config.yaml
n_layer: 16
d_model: 224
n_head: 4
n_kv_head: 1
head_dim: 64
d_mlp: 448
vocab_size: 8192
activation: "swiglu"
norm: "layernorm"
norm_place: "pre"
norm_eps: 1e-05
positions: "rope"
rope_base: 500000.0
rope_fraction: 1.0
qk_norm: false
attn_scale: 0.125
bias: "none"
tie_embeddings: false
parallel_block: false
init: "normal"
init_std_qkv: 0.0296
init_std_o: 0.0
init_std_up: 0.0296
init_std_down: 0.0
optimizer: "soap_variant"
lr: 0.00238
beta1: 0.95
beta2: 0.95
weight_decay: 0.096
lr_head: 0.00462
grad_clip: 2.0
warmup_steps: 200
schedule: "wsd"
decay_fraction: 0.684
decay_shape: "sqrt"
final_lr_fraction: 0.05
batch_tokens: [16384, 32768, 65536, 131072]
seq_len: 512
doc_mask: true
z_loss: 1e-05
train_tokens: 200800000
steps: 4310
dataset: "wikipedia_en"
Each number is 128 + 24 x the weight over its row's rms, rounded and kept within 0 to 255. Layers, rows and columns count from 0. The size above them is the row's rms in percent of the matrix's.

# layer 11 MLP down (transposed), 448x224, rms 0.0951, rows 136-175, columns 112-167
size [ 99 102  99 106 101 102  98  97  99 101  95 100  92 105  97  97  96 103 102 100  99 103  97  95  98  93 100  92 102 102  95  98 102  97  97 113  94  95 103 102]
[[149 106 122 126 110 167 112 165  99 144 148 161 103 145  84  87 119 138 143 148 158 170 140 163 138 147 133  92 111 147 116 123 114 135 140 120 185  98 120 174 124 102  92 137 118 130 103 144 104 164 126 119 131 105 119 180]
 [141 143 107 156 109 182 124 166 140 148 145 141 137 113 151 148 128 146 169 125 113 141 150 115 101 152 116 119 122 116 108 162 128 114 123 133 115 152 111  39 125 130 120 142 109 114 125 128 126  78 171 129 113 117 143 133]
 [144  89 125 140 122 142 130 136 141 142 122 152 102 138 168 118 163 123 129 130 141 110 147 143 116 105 117 129 118 148 144  78 130 135  82 143 135 115 146  26 138 159 162 110 139 106 133 167 162 162  98 112 169  95 114 159]
 [122 164 126 152 135  91 103 110 109 134 153 109 118 143 118 137 110 123 141 189 157 113 132 128 119 123 139 126  98 118 103  90 178 162 116 109  90 101 101 135 105 165 153 120 121  98 125 116 124 143 144 128 134 165 148  93]
 [111 101  95  93 130 140 130 150 147  90 120 108  72 171 128  61 112 142 153 103 143 122 133 118 156 135 175 123 153 127 158  96 139 129 136  98 125 182 130 142 118 103 123 148 144 136 110  93 115 124 123 152 125  87 130 131]
 [131 152 114 114 131  97  84 142 163 142  89 106 113  76 142 155 116  70 129 138 151 159 123 143 131 100 141 178 118 149 121 158 127 107 161 113 170 129 138 141  96  97 167 141 148  89 140 101 127 180 133 142 101 160 159 156]
 [143 134 131 129 141 178  81 146 122  90 148 126 129 105 123 110 150 133 117 141 134 126 103 123  85  96  92 156 155 136 135  94 130 129 173 124 146  53 111 112  80 139  94 159  83 174  92 118 113 153 151 106 147 110 142  90]
 [ 74 141 181 137 139 133  98 155  96 132 122 135 124 149 146 150 146 128 135 150 125 109 106 118 162 130 166 143 137 117 122 115 138 146  90  96 110 103 107 138 179 126  94 144 159 103 110 139 169 135 115 114 110 134 130 164]
 [116 108 110 140 140 101 140 113 104 166 125 112 146 109 135 146 140 100 159 152 109 115 155 114  95 128 125 102 113 123 160 133 137 102  84 143 132 146 155 117  67 122 129  64 115 150 139  92 160  96  91 151  96 104 102 158]
 [130 122 155  95 128 134 138 138 104 156 146 146 146 112 139 106 109 159 127 113 108 165 125 141 111 130 162 117 108 166 167 123 123  95 140 114 136  80  98  62  88 101 131 106 136 132 132 123 135 119  96 176  98 115 148 107]
 [ 85 103 111 151 146 128 140 141 139  82 121 126 162 128 106 109 111 110 136 151 124 133 106  98 147 106 137 105  97 116  95  96 153 125 147 134 119 111 151 110 160 118 116 111 158 163 101 172  83 111 121 123 139 120 144 117]
 [177 173  94 139  96 112 159 107 113  87 144 109 132 120 125 131 109 116 130 145 151 139 118 117 122 155 113 139 120 104 151 106 125 149 108 141 119  72  87 168  89 151 125 131  96  96 131  79 100 155 109 114  87 144 169 129]
 [107 153  98 173 149 161 129 118 101  96 102 115 149 142  79 132 112 120 151 157 116 142 109 127 112 122 121 110 100 123 146 128 128 126 133 136 127 114 106  96 108 150 136 157 115 149 151 138  96 114 146 136  81 115 129  72]
 [108 154 167 116 108  66  87 129 157 165  67 129 153 136  97  96 162 133 119 143 147 154 136 134 120  98 128 137 140 104 128 138 111 128 100 131 132 155 164 140 158 115 104 138 154 164 139 125  98 152 139 119 126 172 144  92]
 [132 153 127 104 121   0 139 130 109 114 143 140 118 120 124 161 149 145 118 123 113 108 136 128 154  79 128 112 138  91 126 122 121 135 111 130 126 164 118 105 149 157 148 122  79 169 114 166 134 124 114  92 140 117 145 110]
 [170  97 126 118 126 163 148 148 138 144 117 134 145 143 111 183 133  82 107 135 124 178 133 130  94 135 131 145 105 137 129 144 132 161  99 159 150 103 117 181 134 148 138 133 133 121 102 141 103 123 181 127  89 147 135 175]
 [115 114 115 135 115 121  95 146 150 123 147 177 125 175 126 183 123  71 135 132 112 115 105 117 140 173 109 110 138  98  99 118  93 119 102 147 145  67 141 148  91 123 156 125 112 141 147 118 161 117 149 148 118 110 143 157]
 [146  71 151  81 149 117 150 154 133 146 145 156 132 192 121 131 114 185 110 138 117 120  90 120 113 132 191 170 157 132 155 133 124 130 149 157  92 123  99 124 106 147 174 126 101 138 117 103  98 166 115 117 114 114 122 143]
 [152 124  92 174 154 132 157 144 132  88 116 132 120  79 125 131 131  97 161 111 115 140 113 131 124 154 121 155 116  88 157 116 146 110 149  76 164 104 152  90 106 100 114 148 127 122 161 113 117 128 133 118  84  78 118 180]
 [153 117 146 103 196 124 116 149 109  99 136  93 109 139 144 158  71 146 123 129 148  99 153 109 119 164 124 162 118 138 141 131  98 143 128 116 132  74 139  35 100 146 143  94 157 123 106 195  73 148 141 154 142 127 102 128]
 [149  67 112  99 120 133  90 113 109  91 119 115 155 114 150  98 129 128 117 158 151 143 152 120 125 100 160 120  89 151 135 108 120 169 131 132 131 122 107  81 117 111  81 138 149 168 142 120 146 122  97 113 152 143 169 168]
 [141 110 125 161 113 105 136 137 137  97 159 105 114 164 137 132 133 168  78 140 154 124 127 127 142 128 169 126 123 120 103 148 133 161  98 146 117  92 112 188 107 131 140  97 120 140  94 135 150 109 118 123 109 120 171 112]
 [114 122 130 121 122  91 119 124 145 147 169 104  77 128 189  97  81  86 116 118  90 139 141 152 149 139 112  94 113 150 130 151 130 171 133 136 105 139 146 141 122 152 155 147 151 160 131  79 130 124 128 163 123 123 142 128]
 [143 115 138  90 119  50 148 114 143 145 115 102 149 114 114 141 129 124 167 104 128  99 126 151 109  53 104 159 191  86 137 138 142 146 103 152 184 208 117 136 112 135 175 148 120 109 127 137 135 145 121 147  87 142 103 114]
 [117 133  94 157 147 143 131 137 146 125 161 140 170 102  97 137 118 173 135  92 102 121 129 118 127 116 143 143 103 144 109 108 115 136  97 164 118 118 127 160 129 116 144 157 151 159  54 121 150 156 134 119 131 134 155 161]
 [ 77 134 112 126 137 124 125 103 141 132 109 167 126 110 131 122 147  69 130 134 144 115  84 174 116  69 107 148 150 125  98  97 126 153 113 101 142 147 131  83 147 136 138 129 131 157 115 109  74 137  87 114 191 140 123 114]
 [154 102 149 145  94  99 135  80 121 153 146 125 132 123 160  99 120 146 160  86 109 143  87 145 152 132 121 105 113 144 132 106  97  98 135 146 164 137  99 193 142 118 172 141 122 149 166 119 142 127 140 154 136  90  68 113]
 [ 99  96 155 140 113 153 109  93 141 173  98  84  94  79 138 137 149 108 126 150 123  75 136 160 143 158 134 120 142 153 116 113 142  94 127 120 133 136 128 144  91 128 119 105 114 102 146 133 164 146 122 168 131  96  97 124]
 [122 137 104 148 129 164 128 102 128 149 168  99 137 129  99 146 107 141 152 138 160 106 149 128 131 132 113 109 147  98 155 108 136 124 109  92 126  98 104 134 110 115  89 137 130 122  82 148 165 129 110 134  67 101 123 153]
 [129 118 130 127 135  85 140 123 129  86 157 136 138 128 115 173 159 107  93 153 113 122 124 146 131 111 124 178 174  82 105 106 132 105 189  97 132 113 102 183 139 116  83 140 176 111  99 118 126 152  94 112 151 117 121  95]
 [134 171 125 171 128 123  77 140 125  91  94 122  65 143 130 115 122 142 120 138 185 158 118 130  83 128 151  91 121 119 154 122 142 136 110 127 128  56 131  52 122 126 114 125 132 117 165 182 166 155 105 161 121 150 125 114]
 [126 118 132 128 128 120 157 137 126 124 125 138 106 141 125 138 103  87 111 171 137 176 157 130 125 130 140 124 111 169 146 127 125 114 111 115  97 132 156 145 159 124 120 111 104 201 128 113 121 130 157 181  94 118 116 124]
 [116 123 117  99  87 101  94 130 162 142 101  99 139 131 105 140 104 133 160 146 124 145 105  95 114 133  86 115 140 153 140 144 157 173 146 108 129 101 126 138 136 119 109 146 136 134 133 185  74  85 157 133 116  99 151 120]
 [117 165 103 160  77 137 126 146 100 150  95 134  83 120 143 106 107 107 105 138 194 143 122 129 140  80 161 163 125  93 123  81 159 116 121 143 133 153 104 107 118 114 113 153 212 132 124 112 170 141 142 113 127 121 137 129]
 [115 108 159 117 133  90 105  75 122 103 177 151 128 137 123 122 151  77 160 115 104 146 123  96 154 164 159 128 152 103 134 128 101 144 154 129 150 125 123  90 142 122 101 103  89 139 110 132 120 102 110 151 177 158 144 130]
 [167 126  97 130 123  89 133 110 124 149 144 159 114 154 137 142 146 145 166 129 134 109  86 124 125 202 166 100 125 121 106 120 151 140 117 130  75 114  99 188 146 137 137 112 165 139 128 143 154 136 121 125 119 105 107 123]
 [144 133 137 144 100 112 138  91 159 135 100 125  98 151 142 157 100 145 114 127 147 103 152 123 133 168 150 149 123 108  81  73  90 171 129 155 127 118 142 141 157 143 165 116  98 121 127 154 110 122 182 148 111  75 101 154]
 [140 137 117  61  91 121 116 122 124 141  95 133  90 149 110 114 132 133 124 137 161  99 146 114 122 125  99 128 150  82  98 125 131 132 153 177 144 170 123 168 168 111  81 133 103 125 103 146 141 121 122 119 132 145 125 109]
 [109 179 141 140 154 126 114 106 144 146  96 130 114 141 145 109 160 131 127 141 135  61 122  99 144 112 113 145 113 127 145 133 196 131 130 119  63 122 143 165 117 153 145 155 169 121 103 141 138 139 143 102 203 103 139  91]
 [149 127 115 106 165 143 136 126  90 132 198 117 120 140 119  96 154 130 126 148 146 140 134 111 104 113  98  91  99 127 118 138 109 158 159 127 120 115 172 124 154 135 112 132 131  82 128 134 135  93 108  63 144 119 176  83]]
# layer 11 MLP gate, 448x224, rms 0.0942, rows 137-176, columns 112-167
size [ 94 104  99 109 103 100  99  97 100 106 100  93 106 103  96 102 103 110  99  99 105  98 103 100  97  88  94 101 104  93  98 100  97  95  89  98 103 100  99  96]
[[145 119 145 172 150 159 130 152 144 115 115  92 163 148 119 147 131 120 127 181 147 134 140  67 143 136 146 134 140 141 155 145 133 133  81 122 184 179 142 117 129 125 153 123 140 124 120 145 161 136 135 129 105 107 140  95]
 [ 91 130 116 125 110 159 115 146 177  83 126 132 142 114 109 135 129  98 125 167 163 122  94  64 131 132 106 141 141 108 144 157 106 157 132 144 132 153 123 123 145 139 119  57 166 148 118 112 116 111 116 145 121  88 106 152]
 [129 110 130 130  97 141 131 146 146 156 137  86 123 128 137  94 130 104 123 134 164 126  78 111 174 147  86 110 147 142 189 151 158 179 197 150 151 139 122 101 121 110 109 123 154 155 127  70 113 134 132 149 135 130 117 141]
 [178 105 140 118 113 126 149  73 120 113 124  97 162  69 117 156 134 148  63 140 124 103 106 147 119 118  91  97 117 112 131 115 106 135 117 143 117  87  95 107 157 129 129 103 153 120 121 158 121 109 145 118 164 130 106 100]
 [155 132 130 131 135 110 142 128 196 117 150 121 131 126 133 174 133 161 122 117 145 125 151  98 106  90 137  99 118 138 167 159 122 146 127 124 112 146 135 138 123 163 133 117  91 130 144 156 114 128 171 159 103 134 149 130]
 [108 106  83 155 167 120 141 162 155 162 115 125 104 168 125 122 126 128 148 191 123  91 122 151 114 126  78  94 143 150 122 119 116  99 108 171 128 178 105 151 152  75  97 142 137 157 120 143 122 120 141  97 140 117 130 126]
 [106 161 120 141 146 131  68 103 109 199 132 125 105 122 144 144 155 148 148 140  94 110 110 124  97  99 106 121 118 150 140  65 120 126 125 124 132 145  82 113  97 132 111  90 172 155 138 112 140  68 102 104 118 121 148 144]
 [109 149  76 143 145 168 132 131  73 100 141 127 144 120 127 109  95 139  94 101 154 136  76 136 116 143  96 114 103 105 163 113 149 160 124 131 162 105 151 122 116 138  99 150 126  63 133 112 101 132 173 163 123 121  89 111]
 [121  94 129 136 138  89 139 130 140 132 109 158 167 140 129 121  91 172 148 133 141 133 120  93 120 159 155 108 107 120 152 134 138 160 129 131 109 144 108 138 158 171 135  91 143 122 111 101 151 132 157 169 167 110 120 119]
 [148 129 126 126 130  95 115 126 159 128 125 150 153 142 131 128 142 143 184 153 140 158 111 137 122 104 141 129 131 149 118 127 127 173 122 133 125 122 142 114 105 144 159 158 130 106 158 123 142 116 134 152  86 133 169 124]
 [172 104  75 141 123 109 136 170 158 108 128 124 153 108 110 115 147 121 107  86  97 103 148 106 130 112 120 119 148 121 178 128  67 163 135 151 119 108 146 134 109 139 168 137 167 117 138 172 101  84 140 129 132 135 147 137]
 [179 127 116 111 131 158 116 163 163 106 102 129  97 167 185 124  88 145 147 146 160  96 161  81 132 156 112 126 122 152 101 112 140 143 162 119 162 128  99 148 136  93 125 121 119  87 112 146 142 122 120 110 131 134 157 164]
 [147 144  80 132 107 123 147 129 135 148 139 124 106 146 166 128 117 156 134 177 125 115 111 174 133 130 194 132 131 140  88 160  77 149 134 144 125 154  99 143 113 161 129 156 134  72 125 138 147 142 128 146 123 149  95 138]
 [139  87 107 135  76  76 105 106  96 114 172 121 146 146 119 153 131 127 108 131 133  90 136 177 153  73 109 132 153 101  93 127 140 131 143 112 139 107 117 111 141 112 130 133 146 108 123 153 122 133  87 175  96 109  88  82]
 [142 107 140 148  95 151  96 170 138 137 115 122 118 145 117 113 141 122 120 100 127 136 104 118 120 121 147 128 149 103 141 154  84 101 151 149 134  91 149 138 137 142 133  92 164 114 137 152 133 121 120 130 136 139 137 123]
 [103 145 116 131 134 136 143 148 139  89 120 144 122 171 112 121  98 123 120 157 155 113 122 124 113 166 155 109 106 127  98 128 143 117 114 114 107 150 171 143 123 144 134  87 134 157 122 112 139 139 146 141 124 101 125 130]
 [156 154  93 128 121 141 111 132 146 153  90 139 130 110 103 145 129 106 110 117 121 176 155 136 135  74 125 126 145 124 123 128 116 149 133 107 117 128 123 137 160 131 132  99 120 130 133  95 155 154 136 129  81 111 139 140]
 [155  88 109 144 150 122 125 145 157 154 144  92 124 121 143 147 173  99 171 135  93 151 122 138  89 114 101 132 123 131 146  95 160 132 160 149 142 151 148  76 133  99 116 157 100 112 164 136 152 126 118 167 116 130 127 191]
 [117 117 130 116 108 141 140 145 115 140 105 112 117 144 165 151 143 171 157 133  85 130 146  86 132 167 179 110 145 136 123  40 104 156 149 161 100 120 130 159 151 162 124  88  89 157 127 148 107 143 119 128 119  97 101  86]
 [143 104 146 146 125 166 118 143 125 125 123 160 166 142 126 122 125 116 172 165 125 114 119 130 109 120 104 114 133 107 132 129 108 144 101 115 143 145 110  95 132 122 124 122 131 141 109 148 125  95 153 157 161 147 148 115]
 [141  94 148 160 161 119 188 146 132 140 138 124  90 115 109 174 146 131 119 141 126 163 100 142 141  97  98  67 128 138 135 103 130 130 123 139  47 161 157 163 106 132 125 118 100  94 107 150 145 134 144 118 137 157 121 146]
 [111 145 110 106 127 101 134 129 150 139 152 135 153  88 137 127 110 179  96  95 159 143 141  97 118 159 124 150 125 149 143 158 125 161 126 144 110 146 162 140 127  96 118 117 176 114 171 132  74 135 124 135 111 147 128 146]
 [155 112 140 111  92 121  94 126 110 137 122 114 148 144 173 127 123 157 125 118 123 107 118 110 115 107  98 109 128 129 165 115 174 138 147 131 130 105 120 135 166  84 176 123 114 129 171 115 190 148 113 148 155 115 127 145]
 [123 106 151 162 132 130 121 128  87 157 116 124 134  89 172 128 133 138 112 143 104 137 142 134  96 122 103 142 116 192  99 113 107 148 146 142 116 148 161 125 169 111 121 112 160 129 167 157 143  93 116 102 130 117 122 114]
 [147 112 139  91 157  82 132 118 156 115 106 203 115 115 143 114 117 114 132 150 142 135 109 125 166 168 151 148 124 159 109 170 162 148 132 112 158 135 127 168 116 149 152 100 129 119 104 164 142 118 143 142 146 136 137 123]
 [126 143  76 160 142 156 156 137 129 150 125 137 134 187  88 127  98 100 133 169 109 140 163 148 113 163 128 136 114 170 127 131 108  94 132  85 140 116 121  72 160 114 114 141 162 113 131 127  73 114 136 147 121 163 146 130]
 [152 132 130 130 123 170 160 162 118  79 171 129 144 141 130 131 106 160 134 131 111 151 114 142 129  80 146 107 158 128 119 155  62 157 119 124 126 122 126  84 121  97  81 121  85  92 147  73 153 128  97 134 145 161  97 169]
 [142 148 111 143 145 105 121 117 156 101 124 108  66 117 127 146 136 129 120  71 112 121  99 133  81 129 127 117 141 130 141 171 143 102 150 148 132 121 195 110 129 126 139  91 123 167 170 122 117 117 171 101 157  94 117  86]
 [133  99 126 117 133  82 142 116 119  83 159 109 181 162 133 166 106 135 119 133 106 131 134 135  95 140 127 156 137 117 147 123 160 119 167 156 166 152 146 138 139 109 102 113 202 137 137 139 126 121 119 116 106 132 124 145]
 [165 125 149  85 134  95 130 123 144 127 144 120 125 110 157 107  86 127 111 106 129 176 161 139 130 167 111 132  99 177 132 108 120 158 144 125 134 119 148 116  99 153 128 130 119 117 115 102  93 137 169 140 134 149 152 107]
 [111 131 153 158 100 129 133 138 103 100 129 144  95 110  94 104 106 120  96 124 111 127 138 127 118 143  92 148 141 161 139  96 129 139 134 148 162 150  94 146 188 120 128 126 133 141 149 138 135 133 126 125 171  91 177 104]
 [134 171 125 112  77 151 118  96 113 158 126 101 100 104  95 139 109 139 120 120 190 100 117 138 116 160 112 157 111 179 125 141 149 109 149 116 141 149 128 115 166 160 124 139 101 120 116 157 112 152 152 146 108  84 121 107]
 [128 109 123 126 109 165 127 134 129 140 128 147 165 162 124 112 141 127 126 140 149 135  90  99 138 134 151 128 120  84 118  80 135 169 148 100 142 132  69 142 126 134 145 142 177 147 122 114 105 118 108 128  89 183 111 132]
 [138 104  85 159 145 134 144 153 128 105  98 139 122  86 121  87 146 114 123 122 124 118 105 158 130 112 149 108 123 130 171 135 138 115 117 152 137 151 137 102 145 154 117 123 119 122 160  57 115 129 135  85 125 136 135 101]
 [182 122 121 112 132 145 157 135  97  97  93 153 131 146 142 143 148 122 145 179 181 131 137 124 132 122  94 131 121 182  83 102 127 105 120 123 100 139  85 106 137 132 122 125 136 129 128 129 138 137 147 106 148 127  70  97]
 [120  96 123 101  94 152 148 103  89 146 111 150 100 108 102 137  68 136 114 106 157 126 140 110 150 165 123 132 126 143  63 127 113 173 151 111 121  80 107 134 134 125 153 156 137 137 140 161 150  86 114 116 142 151 152 173]
 [128 141 142 131 172  99 133  70 123 148 121 103 131 132 132 157 160 138  83 144  99 119  84 145 129 159 103 154 106 143 120  86 121 168 111 101 113 121 137 142 183 103 171 137 131 125 118 130  93 166 155 108 195  87 130  98]
 [129 112 133 132 110  98 157 119 111 167 165 190 126 103  99 105 152 149 141 117 203 112 120 138 187 136 123 151 125 119 116 134 137 124 129 175 138 142 117 143 110  98 115 118 112 148 152 121 109  97 131 144 166  88 166 137]
 [129 175 106 164  97 132 127 112 148  98 104 126 110 142 109 112 142 139 126  99  88 113 109 138 108 156 132 171 104 130 161 159 110 149 161  88 125 120  93 133 167 110 123 135 152 145 115 165 106 168 129 146  87 128 106 129]
 [129 110  80  82 107 155  89 135 158 110 151 130 115 127 151 122  94  95 149 153 126 132  96  94 123  94 136 145  90 150 123 128 119 147 121 116 123 152 109 167 138 159 129  98 140 141 106 115  92 137 139 110 133 148 113 143]]
# layer 11 MLP up, 448x224, rms 0.097, rows 137-176, columns 112-167
size [ 99 101 102 102  97  95  96  98 100  97 101  89 105 101  94 104 105 104 101  98 107 100  97  96  94 100  94 109 101  88  96 104 101 100 100  91  92 101 105 101]
[[ 76 124 112 147 120  84 158 128 147  96 100 154 157 109 138  95 127 150 112 108 101 138 147 180 149 109 110 121 125 154 116 124 136 111 118 134  95 155 107  99 140 165 141 107 112 103  98 140 115 127 114 118  94 122 135 130]
 [135 136 123 174 130 134 162 127 147 172 135 152 125 132 146 101 126 117 135 139 107 141 149 159 109 103 143 105 129 143 100 142 118 158 136 143 156  98 133 106 124 146  97 137 150  92 142 148 186 117 174  93  82 120 122 103]
 [166 100 120 120  89 176 135 143 188 116 143 141 115 126  96  84 145 112 123 177  88 104 124 121  89 143 128 128 152 162  94 120 120 114 141 107 114 150 148 133  94 152  93 127 144 128 115 146 182 126 151 127 124 128  94 142]
 [ 95 121 130 154 104 133 124 150 108 136 148 124 145 117 143 138 151  90 158 138 143 137  84 101 133 127 135 183 136  98 104 147 140 136  68 137 113 127 139  66 127 129 134 146  97 115 117 120 118 117 110 118 140 131 125 179]
 [119 115 148 109  75 118 107 117 166 129 112 163  92 112 107 128  81 140 119 140 171 117 134 105 171 142 125 136 124 137 153 106 164  76 115 123 106 139 154 135  91 119 144 137 111 129 157 116  97 148  96 101 156 150  83  86]
 [118 133 128 130  93 127 160 160 157 142 145 147 159 178 156 120 117 102  71 144 130 147 124 149 114 151 114 124 114 138 140 116  77 134 189 111 154 137 146 157 143 139 111 140 139 119 147 118 147 161  75 143 119  66  88  89]
 [115 139 126 133 127 146 121 118 145 170 140 139  92 112  99 189 110 161 127  99 115 108 160 137 115  79 140 118 145 160 155 179 153 104 159 132 153  84 119  98 118 164 124 124 111 120 110 126 149 115 160 132 113 114 126 116]
 [133 124  94 125 128 104 145 126  83 116  72 132 160 151 127 130  70 151 166 162 147 152 122 126 117 156 115 116 135 169 157 126 116 136 124 144  98 158 179 106 146  89 103 168 122 145 145 169 140 137 125  97 129 116 125 131]
 [ 92 114 103 133 135 110 153 115 160  79 103 120 109 148 116  88 142 135  98 126 122 127 114 118 157 138 160 137 109 141 151 147  88 115 101 112 157 151 127 142 130 125 119 137 132 126 166 109  89 154 126 200 132 124 138 167]
 [105 136 124 160 129 102 129 112 107 108 125 133 130 125 161 137 100 100 149 102 156 161 129 136 137 143 102 153 113 172 141 181 117  77 130 147 151 108  99 168 142  71 121 101 148 111 110 154 147 129 167 156 143 117 143 108]
 [120 106 129 144 129  91  99 168 167  91 116 105 140 106  73  90  58 147 143 112 158 137 124 109 110 105 138  98 117 132 169 153 127 130 151 151 122 125 117 158 154 118 134  97 103 168 117 150 109 145 112 110 111 132 147 145]
 [135 112  70 145 112 156 126 128 135 185  98 136 101  97 109 137 131 127 149 142 110 108 153 100 117 126 172 119 111 121 116 103 114 138 101 151  98  98 144 173 117 125 118 128 108 127 150  74 156 146 123 129 123 134  97 123]
 [131 145 141 112 180 125 134 132  73 159 126 168 126 135 106 119 127 144 160 132 102 101 148 102 162 129 151  89  90 143 136 158 122 144 177 106 126 154 105 117 149 129 126 134  93 136 140 137 147 173 110 114 159 125 153 141]
 [161 127 130 131 148  76 150  90 116 147 107 137 191  98 137 139  81 176 182 137 136 148 153 121 158 157 112 153 171  92 119  85 135 108 114 108 130 158 191 147 149 124 124 124 133  98  97 110 128 141 102 152 121 139 117 127]
 [113 150 126 127 144 121 116 166 141 113  99 127 110 145 117 145 134  92 155 118  92 122 119 114 178 139 102 112 164 138 105 158 114 165  86 138 118 142 114 138 105 148  83  81 152 153 170 130 163 143 153 145 162 131  80 147]
 [142 116 110 139 132 156 125 123 103 115 126 132 154 164 127  75 121  97 155 103 101 164 101 155  92 153 119 105 160 117  98 129 150 120 111 136 138 164 145 129  97 140 162 102 164 133 134 117 159 156 139 105 156  91 152 124]
 [ 89 121 150 100 106 152 120 104 158 142 126 129 164 124 146 106  93 126 122 130 146 122 127 144 108 139 114 112 109 126  96  62 162 128 148 151 139 122  96 107 159 125  86 159 139 122 131 150 111 128 118 104  86 154 116 144]
 [147  75 129 164 135 122 154 117 153 121 107 109  77 101 136 141 149 118 123 148 181 112  91 117 132 120 123 134 105 140 122 117 168 169 111 136 146 166  94  93 124 111 141 129 159 122 181 155 120 119 107 142 112  75 147 161]
 [112  77 183 142 124 106  89 117 136 151 120  91 122 116 123 133  96 140 154 114 121 131 124 116 141 105  99 162 139 107 146 141 146 132 102 107 126 126 113 120 115 148 112 124 111 125 153 163 142 135 155 130 111 176  94 125]
 [ 87 137 114 134 158 134 160 131 114 154 138 123 122 109 144 160 124 143 139 153 116  82 141 131 118 142 152 128 117 147 131  99 149 169 143 165  98 125  71 121 140 139 155  83 168 138 108 152 128 109 114 162 124  95 147 120]
 [112  95  95 118 145 104 177 123 163 113 164 142 135 100 123 152 122 178  82 107  91 105 115 110 136  97 141  98 151 125  99 143 122 109 154  88 119 114 103 159 123 135 134 104  94 149 108 112 135 146 105 135 130 138  76  95]
 [141 164 152 109 119 161 113 162 125  85 138 151  73 156  78 159  95 153 121 107 117 101 177 125 133 108 130 139 183 109 105 121 104  76 100 116  73 112 126 126 115 161 141 110 134 168 105 125 131 129  82 163 158 172 160  93]
 [192 130 156  97 154 101  80 106 114 139 137 122 136  87 111 119 127 141 124 144  85 107 174 162 122  75 150 103 100 113 108 113 109 193 117 145 103 143 161 102 151 156 159 100 108 102 149 141 135 163 141 133 143 112 109 126]
 [143 164 130 107 149 135 169 125 122 134 163 122 134 170 130 141  87 187 150 124 135 128 163 131 133 151 143 147 140 151 112 143 115  82 104  87 151 142 109 142 160 146 131 137 149 125 121 144 129 133  91 130 146 106 121 174]
 [117 109 121 153 191 117  91 130 112 153 136  79 131 157 164 127 108 149 129 109  90 112 120 131 112 126 134 122 142 119 161 118 173 158  74  97 130 146 151 129 127 117 118 111 115 143 114 171 167 145 125 131 181 141 146 140]
 [123 109  85 136 135 154 123 141 136 108 123 123 136 110 105 134 132 192 150 162 135 137 124 119 129  64 114  90 114 142 111 184 138 129 128  66 134 155 150 178 132 157 112 117 123 126 171 177 109 137 130 157 149 117 154  76]
 [152  72 165 142 178 146 124 104  71 149 152 117 138  86 148 140 135 111 145 101  96 120 161 130 138 112 125 168  90 135 132 144 103 174 120 136 137 133 147 127 142  69 135 142  97 141 124  97 130 121  98 136 148 115 165 132]
 [123 158 111 123 142  90 105 137 110 151 128 118 163 105 157 123 139  77 172  97 117 132 117 146 132 114  84  79 146 139 110 108 106 157 131 145 104 153 111 124  89  84 133 130 121 154 114 135 142 141 136 107 159 176 160  92]
 [151  85 109 166 103  87 131 145 123 116 153 138 129 145 177 186 133 136  95 156 131 134 104 141 136 115 135 159 124 149 134 127 120 144 133 131 158 126 128 115 119 175 135 138 127 106 129 117 171 126 123 121 113 131 103 144]
 [137 136  91 149 168 124 123 135 110 108 152 132 142  82 112 135 157  96 150 126 143 118  89 125 151 145 117 120 118 161 141  48 130 116 141 158 160 138  78 136 132 122 116 138 121 131 126 120  99 139  95 111  77  95 123 136]
 [ 97 127 128 151  76 111 109 135 159 179 116 156 136 157 157 136 159 102 136 103 133  87 127  52 119 138 159 135 116  90 109 151  83 136 124 131 101 133 106 135 144 118 127 146  78  84 124 124  95 129 149  79 104 147 114 131]
 [119 110 131 148 112 171 107 155 111 138 142  99 130 154 111 132 187 166 153 135 151 133 141  99 108 149 109 126 123 109 163 109  96 108 133 149 129 121  89 138 120 135 186 127 136 120 132 165 139 122  98 134  83 140  76 158]
 [142 119 105 153 185 145 108 111 119 117 173 127 149 135 146 116 125 126 105 167 170 119 146 156 119 139 123  96 133 124 139 178 158 144 132 141 117 138 174 115 178  96 115 134 123 125 117 117 153 146 142 145 120 122 125 107]
 [108 113 136 105 113 133  73 111 169 103 136 103  94 144 138 116 160 102 125 139 100 138 146 112 148 143 143 115 160 129 137  70 149 102 138 161 126 148 117 112  84 107  91 138 148  88 142  99 116 124 144 137 152 103 127 162]
 [139 119 149 145 142 176 104 131 143 121 145  93 125 104 145 119 130 141 177 102  81 111 120 164 140 159 146 124 120 108 136 178 121 144 161 138 145 160 153  95 138 133 144 117 135 104 148 138 149 115 119 159 134 136  95 145]
 [148  93 124 144 113 122 145 138 133 149 148 135 151  96 109 151 118 145 121 114 160 128 122 185 138  86 151 136 136 159 154 154 149 181 142 107  68 133 111  90 147 160 137 117 118 147 105 127 128 140 132 179  99 130 126 129]
 [133 111  88 125 126  99  99 145 159 118 139 133 104 130  98 128 168 112 103 116 141 120 100 177 154 107 150 137  99 101  99 137 144 133 153 124 165 102 113 121 104 118 142 140 118 121  85 192 126 141 106 158 123  96 120 109]
 [ 99 134 120 109 144 136 140 124 168 122 124 160 145  86 130 150 117 129 149 116 133  97 141 138  72 154  96 105 208 117 178 174 140 177 145 145 124 124 168 147 116 155 115 110 143 121 139  91  62 100 120 149 175 123 136 138]
 [134 120 131 106 141 139 152 114 131 155 176  94 157 115 127 136  74 110 121 133 106 157 106  87 142 128 135 107 126 134 120  83  95 148 119 138 135 177 107  72 129 132 102  67 127 130 102 130 162 153  98 119 110 120 134 176]
 [138 126 148 150 124 129 108 110 122 105 121 141 125 104 157 135 127 160 145 100  82  93  96 130 131 153  98  82 132 153 147 120 167 151 117 143 159 155 136 127 136 147 168 147 136 107 103  97 143 102 107 161 150 112 144 142]]